Weights of a small transformer language model.
Size: 11 layers, width 256, 3 heads of 128 (1 for keys and values).
Architecture: RMSNorm before each block, rotary positions, no biases in attention or MLP, normalized queries and keys, capped logits.
Training: a variant of Adam for these matrices, 662M tokens, 10094 steps.
Each number is 128 + 24 x the weight over its row's rms, rounded and kept within 0 to 255. Layers, rows and columns count from 0. The size above them is the row's rms in percent of the matrix's.

# layer 8 attention output (transposed), 384x256, rms 0.0591, rows 33-58,161-186,288-314, columns 128-191
size [ 80 112 100 101  98  95  96  93  76 105  91 101 101  97 109  81 103 101  86 103  99 104  96 107  94 102  90 103  85  98  97  82 101  81  86  96  84  85  92  97  89  95  94  89  91  83  96  93  87  90  90  82 112  92 102 117  95 113 103 111 118 113 103 107 112 122 101 107 110 117 112 107 111 104 115 119 115 102 113]
[[105 101 166 122 101 130 158 126 152 126 138 142 130 113 119 156 147 146 141  81 122 135 119  86 112 141 133  98  92 163 139 177 142 113 148 125 116 141 180  95 137 117 120 108 121 116 109 129 137  94 102 119 127 178 126 101 118 140 150 105 130 102 143 162]
 [113 125 128 156 164 139 190 140 160 122 124 148 138 142 146 102  82 140 142 164 121 122 157 139  94 123 153 175 127 149 125 142 125 125 148 132 102 102 131 113 113  86 146 109 174 155 109  68 124 139 157 165  83 157 107 122  94  99 129 100 186 117 162 164]
 [ 99 153 162 137 136 142 109 127 115 110 110 129 113  61 165 113 138 135 143 150 154 121 108 107 143 108 156 132 154 102 150  59 164 116 126  94 121 132 109 109 161 151 126 117  94 137 126 132 125 100 152 119 124 133 119 139 135 141 101  82 111 161 110 162]
 [151 130 109 117 136 142 157 139 130 127 143 145 112 124 105 132 164 112 119 163 111 140 145 188 213 102 122 100 143  86 187 172  97 120 128 130 142  88 127  86 131 178 141 114 187  86 125  97 143 131 122 128 143 112 130 134 138 131 145 140 117 143 132  87]
 [148  98 108 107 141  78 163 137 148 141 119 142 116 129 112 133 119  97 143 128 147 126 154 151  98 115 154 138 142 155 182 119 118 158  84 115 119 107 171 153 161 117 121 168  94 134 128 127 144 103 118 103 147 149  90 108 117 155 100 168 127 128 115 144]
 [139 146 129 101 140 126 124 125 127 140  96 117 121 134 130 117 181 111 122 106 119 116 139 148 151 148 117 141 124 123  80 105 144 157 129 119  81 124 101  99 154 115  95  99 100 109 134 104 131 140 125 111 141 171  78 162  96 124 158 141 108 174 128 114]
 [149 103 122 161 114 140  90 137 139 119 126 154 109 107  96 151 121 134 146 137 130 136 120 129  77  95 109  76 112 131 131 135 107 140 173  80  97 145 126 109 127 188 138 173 135  95 105 143 155 135 135 113 118 128 137 151 123 179 102 144 161 105 156 114]
 [ 85  81 109 166 115 110  91  97 157 136 150  93 133 123 126  88 118 113 188 100 136 124  98 128 159 126 131 130 138 145 142 175 140 137 117 117  85 124 133 116  86 136 163 115 165 149 107 120 135  87 149 108 131  81 138  87 141 158 114  97 111 130 137  96]
 [167 138 118 114 133 159 119 110 117 122 118 154  77 140  93 143  89 161 108 101 116 149 137 121 130 103 127 131 117 142 127  54 134 105 116 147 154 177 100 112 120 136 104 147 108  93 124 149 147 107 166 132 161 116  80 128 189 140 107 127 117 123 135 108]
 [152 124 113 138 135 106 125 148 162 125 150 118  98 103 127 141 150 109 114 170  83 135  92 142  73 136  88 152 151 139 147 110 130 174 149 139 147 109 149 176 131  97 114 129 140 111 163 119 102 112 143 157  82 115 116 151 126  87 121 107 109 124 122 134]
 [126 108 152 111 136 101 171 179 128 139 148  97 146 138 121 124 110 101  70 152 128 119 140 130 139 100 153 120 165 134 163  99  99  95 112 157  91 144 126 159 129 124 102 119  96 164 121 124 111  80  96 154 143 122  93 109 146 162  91 110 162 130 124 101]
 [146 108 120 159 108 116 106 129  90  84 110 136 148 120 131 122 139 154 184 120 146 132  85 120 139 152 142 145 131 121 160 193 165 148 154 173 182 136 126 115 156 141 120 132 148 105 137 107 112 147 146 133 129 133 154 137 124 118 136 113 109 141 132 121]
 [123  99 116 131 103 101  94 124 160 119 125 144 152 120 139 124 114 148 123 120 123 103 130 153 176 122  79 123  86 143 157 103 119 132 121 114 125 155 143 137 123 132 141 163 160 173 127 118 112 120 101 112 102 112 122 108 150 171  99 156 120 137 103 114]
 [159 133 128 128  82 130 159 111 154 132 110 137 119 105 143 172 111 120 102 120 175 118 163 156 132 102 150 178 121 125 156 163 113 105 170  85 135 159 114 108 114 152 123 112 134 104 128 125 105 151 143 175 118 130 109 135 152  76 120 115 117 141 121 147]
 [151 105 136 107 110 125 134 186 174 137 147 125 124 116 133 175  79 113  58 104 110 105 134 140 116 152 149 123 116  65 142 143  92 122 103 109 147 168 111 155  84 143  99 120 126 155 133 164 132 177 119 135 130 134 126  95 113 129 122 134 104 106 139 127]
 [154 127 142 127 142  97 146 124 161  98 135 131 135  66 151 105 148 149 138 150 115 134 127  94 154 115 162 141 124 115 121 133 127 108 133 146 164 123 136 131 119 102 113 182 131 108 161 166 124 165 110  83  81 130 112 133 154 180 157 136 150 163 106 122]
 [ 83 107 105 109 101 124 181 155 128 119 120 186 118 163  92 130  91 127 118 149 134 140 136  97 125 138 128 137 138 128 168 143 136 120 156  87 170 143  89 122 133 133 144 107 129 123 134 138 131 159 131 161 125  98 131 149 178 124  90 115 184 109 140 126]
 [154 133 102 187 129 151 118 153 103 108  88 132 145 113 148 120  84 162 146 138 140 124 133  99  97 140  67 117 127 115 125 150 154 126 101  78 145 109 151  93 124 130 135 129 147 118  98  95 162 116 140 125 119  77 138 131  89 138  98 147 168 121 100 173]
 [124 122 109 136 138 148 115 115 118 116 158 126 123 153 114 126 136 168 131 121 134 160 137 170 108 117 142 144 107  98 139 170 153 136 143  98 170 128 142 134 143  89 140 124 127 159 109  90 134 123 131 127  90 136 129 133  87 114 126 117 141 138 112 130]
 [103 133 175 116 134  99 177 144 109  83 120 105 160 151 131 135 130 104 165 121  98 145  82 185 151 121 171 146 137 125 178 140 128 114 103 133 113 161 119 148 120 116  99 141 117 143 124 133 103 135 142 115 176  95 110 107  88 109 141 172 119  79 155 132]
 [157 172 106 103 130 133  80 151 161 150 142 109 135 123 102 134 105 125 132 112 130 135 167 137 147 134 132 117 132 159 134  88 143 125 121 123 135 141 111 134 114 132 158 114 113 135 106 134 152  81 103 121 113 133 122 146 130 126 161 144 136 170 117 143]
 [144 158 127  75 149 148 179 140 172 108 157 121 115 123 137 127 126 110 115 124  82 174 116 135 167 119 148 110 148 153 121 142 156 151 111 142 162 163 114 124 121 124 136 153 104  95 120 104 116 145 119 146 175 114  84 131  97 144 113 114  94 127 131 107]
 [112 136 151 112 117  76 148 147  74 137 109 139 153 152 125 118 114 139 101 134  93 119 141 147 128 117 132 109 121 170 130 146 102 121 134 105 140 155 121 112 167 101 149 122 170 127 147 136 138 131 110 136 168 124 106  81 135  98  91 138 131 133 113 134]
 [104 142 140 157 154 105  78 155 129 150  96 163  96  82 119 158 123 119 109 127 127 142 100 121 120 127 149 127 146 106 125 103 146 147 116 178 117 136 146 168 141  94 132 148 131 110 129 133 155 116  83 128  96 106 127 118 131 169 153 138 147 138 116 105]
 [100 153 135  85 161 117 133 142 119 117 120  89 141 142 130  94  93 150 106 131 131 145 151 152 136 126 157 141 169 137  92 163  93 111 152 145 119 154 103 118 135 111 108 147 112 148 102 125  85 140 119 123  95 187 140 119  85 125  95  87 159 178 118 159]
 [145 104 129 143 107 159 116 112 116 133 105 135 154  94 132 156 133 160 150 117 150 111 132 121 113  98  98 120 149 118 143 136 124 104 156 166 122 115 134  96 121 108 137 148 140 128 169 121 135 163 151 114  89  93 152 168 118  94 142 112 146 115 137 102]
 [105 115 136 132 111 141 106 139  94 152  97 164 137 137 122 144  99 134 114 130 116 134 106 115 118 112 130 106 178 142 127 139 104 125 120 110 134 109 109 131 144 116 118 127 139 129 104 167 156 126 102 115 157 165  96 145 113 133  88 112 125 142 107 126]
 [147 144 110 149 154  99 154 138 145 132 141 108  88 142 112 142  94 135 138 153 151 114 156 109 134 106 156 130 104 134 152 136 115 113 134 111 123  98 168 146  90 116 131 130  92 150 125 106 133  93 142 152  82 164 132 113 100 140  98 121 109 128 115 106]
 [121 106 131 164 128  94 133 135 119 166 109 133 121 109 131 135 138 127 136 112 139 135 104 111 165 129 124 141 160 106 100 104 150  90 112 112 128 144 131 137  83 176 144 112 162 105 114  92 146 151 143 137 103 158 144 133 129 125 123 153 101 171 168  95]
 [114 117 119 153 126 102 129 121 188 132 153 117 112 152 100 105 143 148  88 129  99 146 156 153 118 105 128 138 117 166 111 109 152 116 161 140 144 123 146 141 102 145 106 132 146 164 147 113 101 118 135 127 116 103 142 138 132  74 167 146 181 118 150 106]
 [114 122 135  97 139 164 139 139 139 140 143 114 104 154 129 165 117 129  92 109 145 168 138 105 106 154 187 136  88 124 134 125 129 162 131 152 133 118 156  93 133 110 110  81 135 102 144 192 128 132 107 136 125 112 103 163 113 113 143  98 135 131 158 120]
 [116 137 142 158 124 140 110 136 142 122 111 127 158 150 128 164 137 121 139 150 152 133 115 140  97 110  97 122 154 119 133 118 120 120 143 136 141 155 132 117 143 136 154 124 161 139 100 111 116 129 139 123 147  93 115  84 119 113 107 118 152 122 110 113]
 [146  79 131  79 132 116 136 150 112 131 103 151 134 132  98 147 152 155 109 116 150 111 125 136 136 131  91 140  89 168 113 137 124  89 161 148 136 127  85  87 121 111 119  87 134 127 115  93 101 110 113 121 106 154 112 129  93 174 122 122 141 104 130 103]
 [113 137 109 169  93 101  85 130 149 116 144 155 120 128 188 117  73 132 150 146 164 156  91 111 171 101 147 170 134 118 118 119 137 145 112  92 111 166 113  97 139 132 158 138 122 151 113 158  96  81 137 108  73 141 149 128 158 140  72 152 149  88 129 121]
 [143 140 133 149 149 121 127 116 120 148 136 124 124 146 114 130 136 128 138 102 106 156 151 119 138 101 157 105 102 119 143 103 132 133 103 107 121 111 120 127 142 131 137  97 127  92 127 131 132 137 101 137 138 146 117 135 156 148 210 127  90 159 130 151]
 [162 128 116  89 110 128 168 113 143 134 151 137 142 140 133 182 125 131  94 120 155 172 114 109 149 100 145 106 114 114 170 147 143 112 145 107  83 157 139 140 136 178 104 130 111 151 150 107 158  95 128 158 152  89 139 104 136 159 122 136  82 121 132 176]
 [149 113  94  87 165 113 127 132 135 156 131 171 135  80 125 120 132  70 124 116 119 128 113 113 149 110 145 146 137 116 149 142 110 117 101  95 144 143 157 134 172 109 114 129 117 129 121 133 163 131 141 152 139 157  88 116 159 123  86 135 154 173 127 130]
 [111 118 141 155  97 115 124 117 195 119 122 145 163 123 130 105 180 105 189 148 121 112 108 142  97 121 116 124 166 156  86 125 126 133 128 148 137 113 133 167 104 113 151 144 123 168 129  91 154 115 127 113 131 130 163 137 116 128 160 147 146  97 133  80]
 [136 117 115  97 111 152 144 102 138 126 124 131 145 131  86 136 133 132 116 114  95 140 115  97 104 150 150  95 133 139 117 144 160 131 123 141 138 139 122  79 127 133 109 111  86 134 146 122 115 175  97 150 164 120 134 160 118 153 154 136 153 113 116 165]
 [ 95 115 137 142 111  94 144 122 136 105 122 108  80  99 141 108 108 109 170 125  92 114 152 148 103 151 170 151 132 126 122 121 103 164 122 101 121 120 120 148 121 165 131 110 167 124 123 162 113 107 163 149  98 117 165  83 122 109 161 121 107 122 148  99]
 [101 141 115 109 134  88 147 168  65 122 162 145 112 132 157 145 177  91 171 138 145 128 161 135 104 137 160 128 120 120  68 126 111 134 115 124 168 130 131 125  85 139 150 108 128 120 122 135 151 127 117  59 117 175 161 150 135 166 135  75 154 135 181 181]
 [100 119 124 140 120 126 157 143 114 135 133 192 183 123 146 114 142 116 145 168 113 125 108 118 111 124 122 141 193 113 111 160 112 119  91 109 141 113 126 179 156 125 137 155 136 130 113 105 162 141 132 130 111 147 142 108 139 157 130 147 138 152 123 159]
 [101 140 130 126 114 111  81 116 134 125 150 136 142 153 140 128 137 131 132 136 107 137  97 143 147 102 121 148 140 130  76 116 109 137 165 128 140 142 135 173  74 192 124 150 162 113 123 126 147 141  92 106 124 141 163  62 122 156 160 128 102 115 141 104]
 [122 117 173 126 135 145 110 126 114 116 105 124 109 189 111 138 135 120 104 108 123 111 144 130 126 129 127 118  95 124 110 132 123 139 100 123 150 113  93 104 106 110 135 112 157 157 122 145 122 124 147 145 131  63 102  88 121 135 141 169 110  79 144 107]
 [ 82 107 101 133 118 123 108 155  78 143 115 186 149 135 160 158  98 127 138 130 172 114  81 127 132 138 113 169 138 117 143 134 127 118 139 157 146 141 119 136 149 120 166 128 158 122 109 128 168 114 100 126 122 170 135 136 140 120  83 143 135  96 126 105]
 [124 149  98 148  64 161 111 137 127 118 124 136 131  63 119 125 145 155 185 105 128 132 128 138 109 143 111 140 126 166 157 137 112 130 130 114 117 143  94 123 145 129 162 137 123 117 144 103 163 144 115 162 166 112 135 161 104 116 142 124 132 165 142 105]
 [165  98 106  65 142 141 103 126 128 123 116 128 131 142  85 147 161  99  62 163 104 119 139 133 149 173 146 127 115 120 142 162 136 121 119 112 184 105 131  65 103 135 124 124 128 116 153 141 144 139 138 145  99 133 134 130 161 127 111 176 103 134 126 143]
 [ 70 178 180 124 123 142 124 144 103  86 126 124 117 146 129 141 118 104 147 110 162 101 151 156 105 151 117 148 132 166  90  79  79 113 137 133 108  85 110 126 126 137 174 146 143 116 134 110 108 102 132 131 144 127 133 149 121 119 121 127 146 117 104  81]
 [150 152 100 135 135 140 115 155 117 116 117 139 114 141 176 149  97  90 150 134 128 139 116 123 120  83 142  95 145 112 120  69 146 161 134 124 161 144 165 144 198 126 101 152 106 158  97 139 135 110 143  81 128 122 118 167  94 103 126 122 151 114 148 138]
 [146 131 119  97 136 161 111 141 147 134 137 133 133 186 123 120 113  67 123 138 124 100 112 147 121 133 123 113 115  86 131 154  64 113 136 123 194  99 148 132 116 143 101 149 142 159 150 120  98 105 170 162 158 124 159  95  89 144 141 164 140  83 148 134]
 [151 130 157 155 144 117 127 126 119 113 134  90 118 156 114 147 128 141  67 157 131 108 110 150 131 157 145  96 170 118 123 108 132 142 119 114 129  99 112 110 145 133 113 130 141 106 133 136  79 149 128 149  92 156 147 146 167 128 146 160 106 161 109 116]
 [117 129  96 132 117 113 140 119 147 143 130 106 105  95 164 142 149  81 112 134 124 164 142 165 105 156 144 142 134 147 137  97 176 122 120  95 119 119 132 126 179 120 133 125 111 157 115 159 126 110 111 106 119 184 130 134 144 130 104 109  76 105 130 155]
 [103 121 131 155 125 178 115 149  89 110 100 147 143  94 121 147 107 148 150 119  92 141  97 101 131 143 112 150 137 140 115 146 142 121 121 154 111 156 127 115 159 155 125 150 143 164 124 133 127 105 150 147 159 153 164 122  88 141 131  89 122 119  74 135]
 [109 119 119 139 130 160  64 133 126 142 103 124 120 153 112 168 129 145 153 131 139 118  65 100  89 121 159  98 154 171 122 126 126 147 147 169 145 151 109 118 132 175 128 136 113 116 142  95 131 105 145 136 104 172 113 131  88 117 123 114 125 123 123 132]
 [125 106 182 148 104 110 103 123  87 117 135 114 181 113 125  60 135 157 121  96 115 139 126 132 125 150 126 129 126 152 108 108 155 135  96 116  94 117 131 143 193 102 112 148 125 153  97 126 116  86 121 161 141 180 134 103 125 131 128 126 135 144 170 144]
 [ 81 154 157 148 169 112 186 151 126 183 208 137  88 121 131 103 136 151 113 106 112 118 130 150  91 104 118 151 147 140 137 113 136 136 115 142 124 134 139 111 112 154 117 119 107 122  90 100 125 152  97 147 156 128 116  88  94 178 141 123 111 114 174  98]
 [104 126 131 121 113 102 134 175 152  97 129 107  98 156 103 106 105 141 143 100 142 137 133 177 154 132 130 151 156 129 103 123 129 135  94 122 116 126 129 120 155 138  77 170 104 150 164 144 134 147 112 172 131 143 134 109  94 139 111 131 138 110 137 130]
 [120 114  43 104 138 124 149 137  88 132  87 123 128 113 101 137 143 156  75 105 142 110 121  93 190  82 132 125 142 151 144 154 123  99 136 130  81 137  99 152  95 123 109 133 134 135 133 119 127 175 114 102  96 169 133 118 113 126 121 124 140 113 151 159]
 [168 121 117 131 139 130 147 125 120 142 112 146 126 132 106 118 144 105 138 146 107 140 118 150  91  97 141 122 116 128 159 136 113 136 151 141 113 124 104 113  94 167 112 110 153 179 146 155 135 133 155 102 156  98 116 115 146 127 163 107 145 122  92 137]
 [147 138  94 137 179 138 147 138 191 152 108 136 124 158 175 167 127 109 108 139 179 134 126 145 111 143 109 145 163  90 114  89 139 115 129 119 122 124 139 139 129  89 188 142 109 151 115 146 158 156  97 128 118 133 122 109 119  95 129 109 141 134 114 115]
 [128 123 113 137 152 167 116 117  85 127 122 124 116  72 111 121  95 157 165 135 147 108 144 142 128 123 100 128 141 145 137 120 120 109 128 144 171 137 179 106 125 102  79 127 112 159  97 132 161  68 102 104 151 141 109 150 153 159 107 113 132 148  88 141]
 [121  97 120 113 162 125 159 122 174 108 119 134 158  86 135  99 183  96 105 143 115 135 172 135 154 116 118 138 129 122 107 163 148 160 111 121 182 132 119 139 110 109 123  96 147 146 115 129  88 174 110 103 105 118  90 124 112 166  79 151 151 137 136 160]
 [ 70 156 119 147 144  91 160  92 168 120 145 113 137 128 160 147 109 133 158 122 149 155 104 144 137 144 120 176 135 105 111  69 197 129 137 154 122 140 141 142 157 152 101 149 139 102 144 150 140 137 129 118 132 134 144 127  95 118  89 141 146  83 124 100]
 [117 127 101 109 135 158 178 113 122 107 146 139 118 160 138  73  92 172 151  90 132 123 122  93 154 149 165 124 147 116 135 115 123 126 100 135 108 128 131 105 146 121 130 129 143 140 137 122 148 132 127 114  84 150  99 152  99 141 104  52 114 149 142  95]
 [ 98 122 134 125 105 134 131 136 114 124  79 144 144 129 108 109 153 106 153 130  84 159 109 121  97 135 141 138 113 113 118 177  92 163 137 157 129 125 146 133 132 121  99 140 195 158 125 123 112  94 149 131 120 132 121 116 128 116 136 105  91 100 125 144]
 [ 98 121 148 137 148 155 136 135 176 138 180 117 146  77 102 183 140 125 157 125 143 173 103 129 124 141 110 116 174 132  60 148 132 160 117 142 124 106 173 142  95 134 154  89 110 129  92 105 160 150 113 101 128 145 175 126  83 148 124 133 117 175 135 123]
 [131 132 134 128 103 105 101 141 110 113 122 111 105 143 139 101 161 166 166 132 105  90 137 108 119 118 123 104 129 121 124 159 121 140  94 150 154 142  80 126 103 147 126 107 132  67 160 178 127  88 134 116 102 109 131 127 151 134 109 146 117 145 125 144]
 [112 112 107 159 114 137 133 162 115 100 136 127 115 140 161 140 182 121 139 148 125 113 129 122 146 141 177 165 112 119 143 104 131 137 133 134 107 140 104 119 140 140 132 124 161 104 152  90 134 131 166 130 102  92 140 125 125 102  84 182  94  82 108 146]
 [117 121  97 161 133 113 154 119 103 133 130 165 163 118 148  76 123 147 132 146 116 166 108  79 116 137 151 117 144 124 125 146  84 118 124 140 123  87 143 129 118 153 138 133 158 170 126 125 129  97 153 150  87 127 184  91 142 147 140 129 121 163 130 169]
 [128 123 129 104  82 163 152 110  88 129 168 138  94 152 143  98 133 129 124 151 126 170 149 136 108 129 124 122  99 135 107 109 104  97  97 154 132 143 139 132  94 115 120 137 114 114 137 117 142 114 143 111 111 133 137 141  95 111 173 125 160 140 147 140]
 [105 111 149 138 125 145 138 145 133 152 164 112 143  78 111 114 183 113 183 147 107 116 122 140 157 112 122  94 174 128 111 147 118 154 187 119 115 124 130 158  93 158 143 139 141 103 129  83 149 124 112 114  85  81 126  78 135 149 138 142 162 182 109 108]
 [117 160 110 139 115 100 171 145 122 160 156 115 118 138 141 161 120 152  97 117 144 132 162 130 147 113 137 119 197 168 152 138 115 127 118 125 121 142  97 179 123 118 101 112 109 128 100 130 132 150 109 166 130 153 118 142 152 154 115 131 142 121 157 128]
 [156  97 144 127 175 129 139 116 104 130  96 140  89 147 134 132  74 146 173 138 142 118 112 126 149 135  79 130  82  82 159 116 156  88 154 100 116 119 125  85 116 158 122 129  96 128 159 150 124 124 124 130 108 116 144 116 145 128 158  94 125 136 133 135]
 [143 140 131 125 160 125 123 181 142 156 111 140 114  98  90  77 114 117 105 125 145 126 149 170 127  81 108 166 135 126 101 103  97 130  86 101 117 153 123  96 103 140 185 107 117  69  91 153 145 123  81 120 144 118 136 120 117 113 148 130  92 104 133 134]
 [168 128 142 134 136 114 146 140  95 139  79 127 142 111 122  88  93 165  99 133 119 103 124 114 127 146 105 105  65  99 138 138 102  97 168 126  91 129 121  90 136 115  99 140 117 141 155 139 103  69 142 135 135 105  87 110 174 149 146  87 118 105 113 149]
 [116 114 133 120  89 143 141 125 147  88 103 129  87  89 146  80 102 174 170  93 145 134 139 101 144 136 123  99 142  95 145 121 145 121 117 168 129 126 132 140 141 123 119 162 137 129 136 163 121 137 139 135 111 143 107 125 129 149 114 100 146 155 118 135]
 [121 114 125 117  76 125 165 109 160 153 135 158 169  76 109  88 111 145 144 122 117 122 157 114 143 143 142  73  53  86 144 154 127 139 122 109 136 116 129 155 102 114 133 135 162 120 120 126 131 133  99 107 101 110 146  92 115 110 155 129 125 128 102 126]
 [119 133 173 147 109 119 126 149 136 160 178 130 162 151 136 141 145 133  99 104  87 136 127 144 121 131 166 101 116 131 139 100 154 147  98 122 110 113 126 128 156 130 110 121 132 125 147  95 125 142  92 134 132 112 107 122 107 107 159 144 140 124 154 122]
 [122 129 134 129 174 138 147 121 121 122 118 115 130 130 143 130 133 130 134 127 114 139 115  93 113 122 122 128 129 111 118 131 126 101 108 143 119  95 119 125  79 154 171 130 103 117 102 114 145 117 135 162  96  80 109 109 126 155 107 192 132 166 103 157]]
# layer 8 attention value, 128x256, rms 0.0567, rows 33-58, columns 128-191
size [ 92 105 101  99 102  90 105  97 104  99  96  97 106 102  98 100 106  99  96  98 101 102 104 105 100 100]
[[104 119 146 158  72 113 126 116 112  97 153 103 104 121  74 129 182 156 118 144 132 118 105 126 154 108 151 118 149 105 149 140  82 163 128 121 116 207  85 112  74 139 170 115 124 102 134 131  48 109 131 109  89 151 146 142 124  77 117 144 191 121 114 131]
 [139 112 128 136 118 137 119 130 142 129 137 123 135 122 145 111 117 143 135  71 136 126  96 101 110 170 132  95 157 156 116 115 130  99 127 184 160 166 123 143 172 136 103  87 153  53 133 149 200 125 182 151 156 122 107 147 154 140 127 153 148 147 129 123]
 [137 107 167  95 169 104 104 179 143 120 158 173 103 135  85 111 141 143 111 125 142 117 182 107 144 142 137 142 154 151 111 154 134 123  87 143  79 151 136 123 135 140  96 133  89 212  85 103 158 123 138  99 111 116  96 120 136 172 152 138 159 111 116  76]
 [167 125 123 114 122 173 117 104 145 132 144  94 157 107 106 129 113  90 157 151 148 144 110 149  80 176 166 126 140 115 118 125 154 167  94 166 125 113 165 104 125 135  95 105  99 133 153 169 163 105 153 135 138 117 106 203 133 125 121 146 102 110 142 122]
 [152 129 103 107 129 141 142 126 142 118 139 142 154 114 143 125 143 135  73 126 147 147  93 130 154 103 133 125 107 134 151 140  84  91 131 145 156 163 109 137  97 129 134 112 116 119 134 114 149 182 112 171 128 129 143 116 114 130 177  95 118 120  82 191]
 [130 134 144 114  95 131 147 168 128  92  81 127 149 128  90  79 141 126 103 120 115 120 135 139 116 159 130 139 136 120 150 124 130 115 119 104 106 129  88 144  97 125 150 121  88 120 150 145 168 157 151 126 151 134 103 142 130 127 151 112 148 161  98 139]
 [152 132 149 141 155  81 125 154 157 142  88 130 108 125 128 128 113 126 143 175 137 165  81 115 136 124 123 142 115 109 152 147 124 143  63 125 141 136 135 118 135 111 119 129 111 128 123 104  65 113 146 131 113 141 126 146 139 120 107 144 160 121 138  73]
 [134 167 151 106 154 115 167  81 138 136 154  92 119 135 104 119 120 155  88 135 156 174 160 157  95 142 106  87 111 131  77 151  97 139 118 133 124 130 176 123 139 152 106 128 174 147 115 127 154 131 146  98 173 132 103 113 107 158 175 144 145 135 142 108]
 [ 92 107  91  77 141 125 110  74 134  97 150 131 139 115 127  95 147 107 118 129 112 109 143 133 153 102 106  60 166 129 118 165 102 151 100 166 135 110 109 170 107 133 107  92  90 181 163 105  96  98 139 110 126 118 117 146  86 119 166 132 135 113 131 132]
 [ 85 106 132 150 106 131 113 158 113  97 111 119 126  76 134 159 154 142 169 130 109 117  91 151  94 159 198 128 125 141 149 124 144 118 125 139 124 111 100 141 137 137 110 142 126  97  88 109 157  84 101 136 105 135  99  92 125 131 167 151 100 122 157 122]
 [122 154 111 139 134 144 114 127 178 141 102 100 133 146 170 128 167 143 134 136 106 107 155 155  99 163  97 120 153 100 124 146 131  93 105 135 103 145 154 153 131 152 157 114 117 100 152 101 131 140  93 121 130 139 134 133 101 175 114 135 103 172 168 106]
 [116  97 130 160 141 161 113 151 106 143 132 128  81 102 116 114 122 115  61 113 113 125  94 102 129 125 106 128  98 120 136 104  85 146 146 155  81 152 113 148 140 126 102 133 143 111 129 155 107 130 153 100 138 122 106 184 116 136 135 139 142 117 155 149]
 [146 101 102 109 103 158 166 136 130 152  89 127 146 123  81 146 145 134 134 141 118 133 134 118 118 155 133 145  99 168  87 105  96 163 115 148 109 116 129 130 120 126 154 135 129 179  95 108 154 143 162 154 114 129 137  98 122  62 122 101 129 143 120  97]
 [128  70 159 142 123 185 107  96 129 130 152 136 115 153 109  99 147 128 117 122 137 140 108 111 134 130 131 129 137  94 125 181 169 117 115 154 129 159 110 124 122 120 162 109  90 133 115 113 112  99  81 153 111 133  70 104 154 141 157 106 111 146  99 119]
 [151  92 118 156 161 115 104 135 129 129 127 137 113  96 179 132 163 123 166 129 134 127 109 120 153 115 153 148 129 128 113 119 154 139  84 166 135 108  96 157 160 123 152 154 156 105 118 126 163 140 139 114 106 133 145 117 147 126 109 132 116 125 159 131]
 [ 36 109 106 118 143 118 137 178  90  90 135 123 168  91 114 111  83 134 154 151 100 122 129 131 148 147 124 130 194 115 125 122  79 107 118 157 129 100 158 137 108 133 122 168 127 120 161 129 128 117 157 129 143 122 121 112 128 130 101 126 128 178 149 135]
 [149  85 126 161 115 135 106  99 160 133 141  93  93 119 162 127 134 123 145  99 157 153  91 158 162 156 144 115 160 143 166 160 143  92 116 123 107 110 141 128 151 124 105 147 145 162 148 135 158 158 142 104 180 116 121 131 151 139 117 128  90 121 156 119]
 [139 149 100 126  96 139 150 113  94 145 112 121 122 125 118 124 126 120 109 193 151 134 144 128 130 129 160 157 105 163 149 131 116 160 160 132 101 147 148 148 110 121 117 164 128 133 139 136 176  77 135 120 156 127 158 104 171 129  79 121 153 136  72 151]
 [109 109 110 107  90  86 156 114 156 133 104 115  66 139 159 164 144 146 114 116 134 121 166  82 146 117  79 114 208 136 130  97 151 112 159 144 127 150 117  57 126 136 113 165 109 118 163 157 128 103 107 127 127 127  99 173 120 115 143 174 152 109  75 128]
 [152 130 151 144 141 149 137 132 133 101 153 148 125 134 137 141  98  88  94 142 172 161  97 111 145 139 114 130  94 125 110  98 141 133 107 153 160 110 147 100 126 123 116 163  82 132 166 126 149 139  87 103  78 127 150  67 112  84 179 113 114 146 135  82]
 [197 162 149 116 124 119 159 107 117 145  97 159 105 138 133 157 141  98 108 148 138 104 168 120 130  77 106 151 111 132 137 119 131 145  95 162 149 152 126 125 138 119 129 104 138 123 109  82 136 109 137 122 140 126  92 143 124 150 122 107 124 112 121 128]
 [180 168 137 142 170 133 141 130 156 120 141 139 159 157  95  86  84 117  65 106 149 158 107 115 127 120  78 122 124 103 131  85 150 128 130 140 141 145 111 119 137 157  92  70  93 122 175 117 134  88 122 124 117 124 114  78 127 188 120 128 136 128 136 127]
 [109 144 178 136 131 144 163  77 138 118 104  84 138 135 104 103 168 138 121  99 128 147 126 171 129 167 116 116 122 119 167 153 142 118 135 134 126 137 111 115 106 115 108  93  60  98 114 114  72 122 123 112 107 142 131 132 130 144  75 130 126 103 107 128]
 [122 126  97 119 132 177 156 107 123 140 111 149 133 115  76 142 126  77 164 141  95 109 183 167 123 156  96 101 100 146 126 119  79 138 109 108 155 127 134 147 124 136 117 100 146  56 130 136 141 168  99 149 139 124 178 134 118 116 142 134 141 158 155 131]
 [133 124  78 105 127 111 114 104 177 125 142 159 163 155 139 152 101 159 144  97 122  96 109 119 141 164 101 163 107 133 156  98 118 131 144 166 131 109 120 122 149 136 133 108 106 123 124 116 146 112 123 164 142 110 143 168 133 143  67 144 104 148  60 133]
 [148 138 120  81 135 123 125 131 121 133  85 143 137 163  80 120  99 141 105 114 152 162 106 133 176 118 152 128 103 105 152 121 154 127 169 120 110 139 121 120  80 145 156 132 140 149 142 156 141 136 127 119 177 114 124 103 153 140  94 125  64 163 113 126]]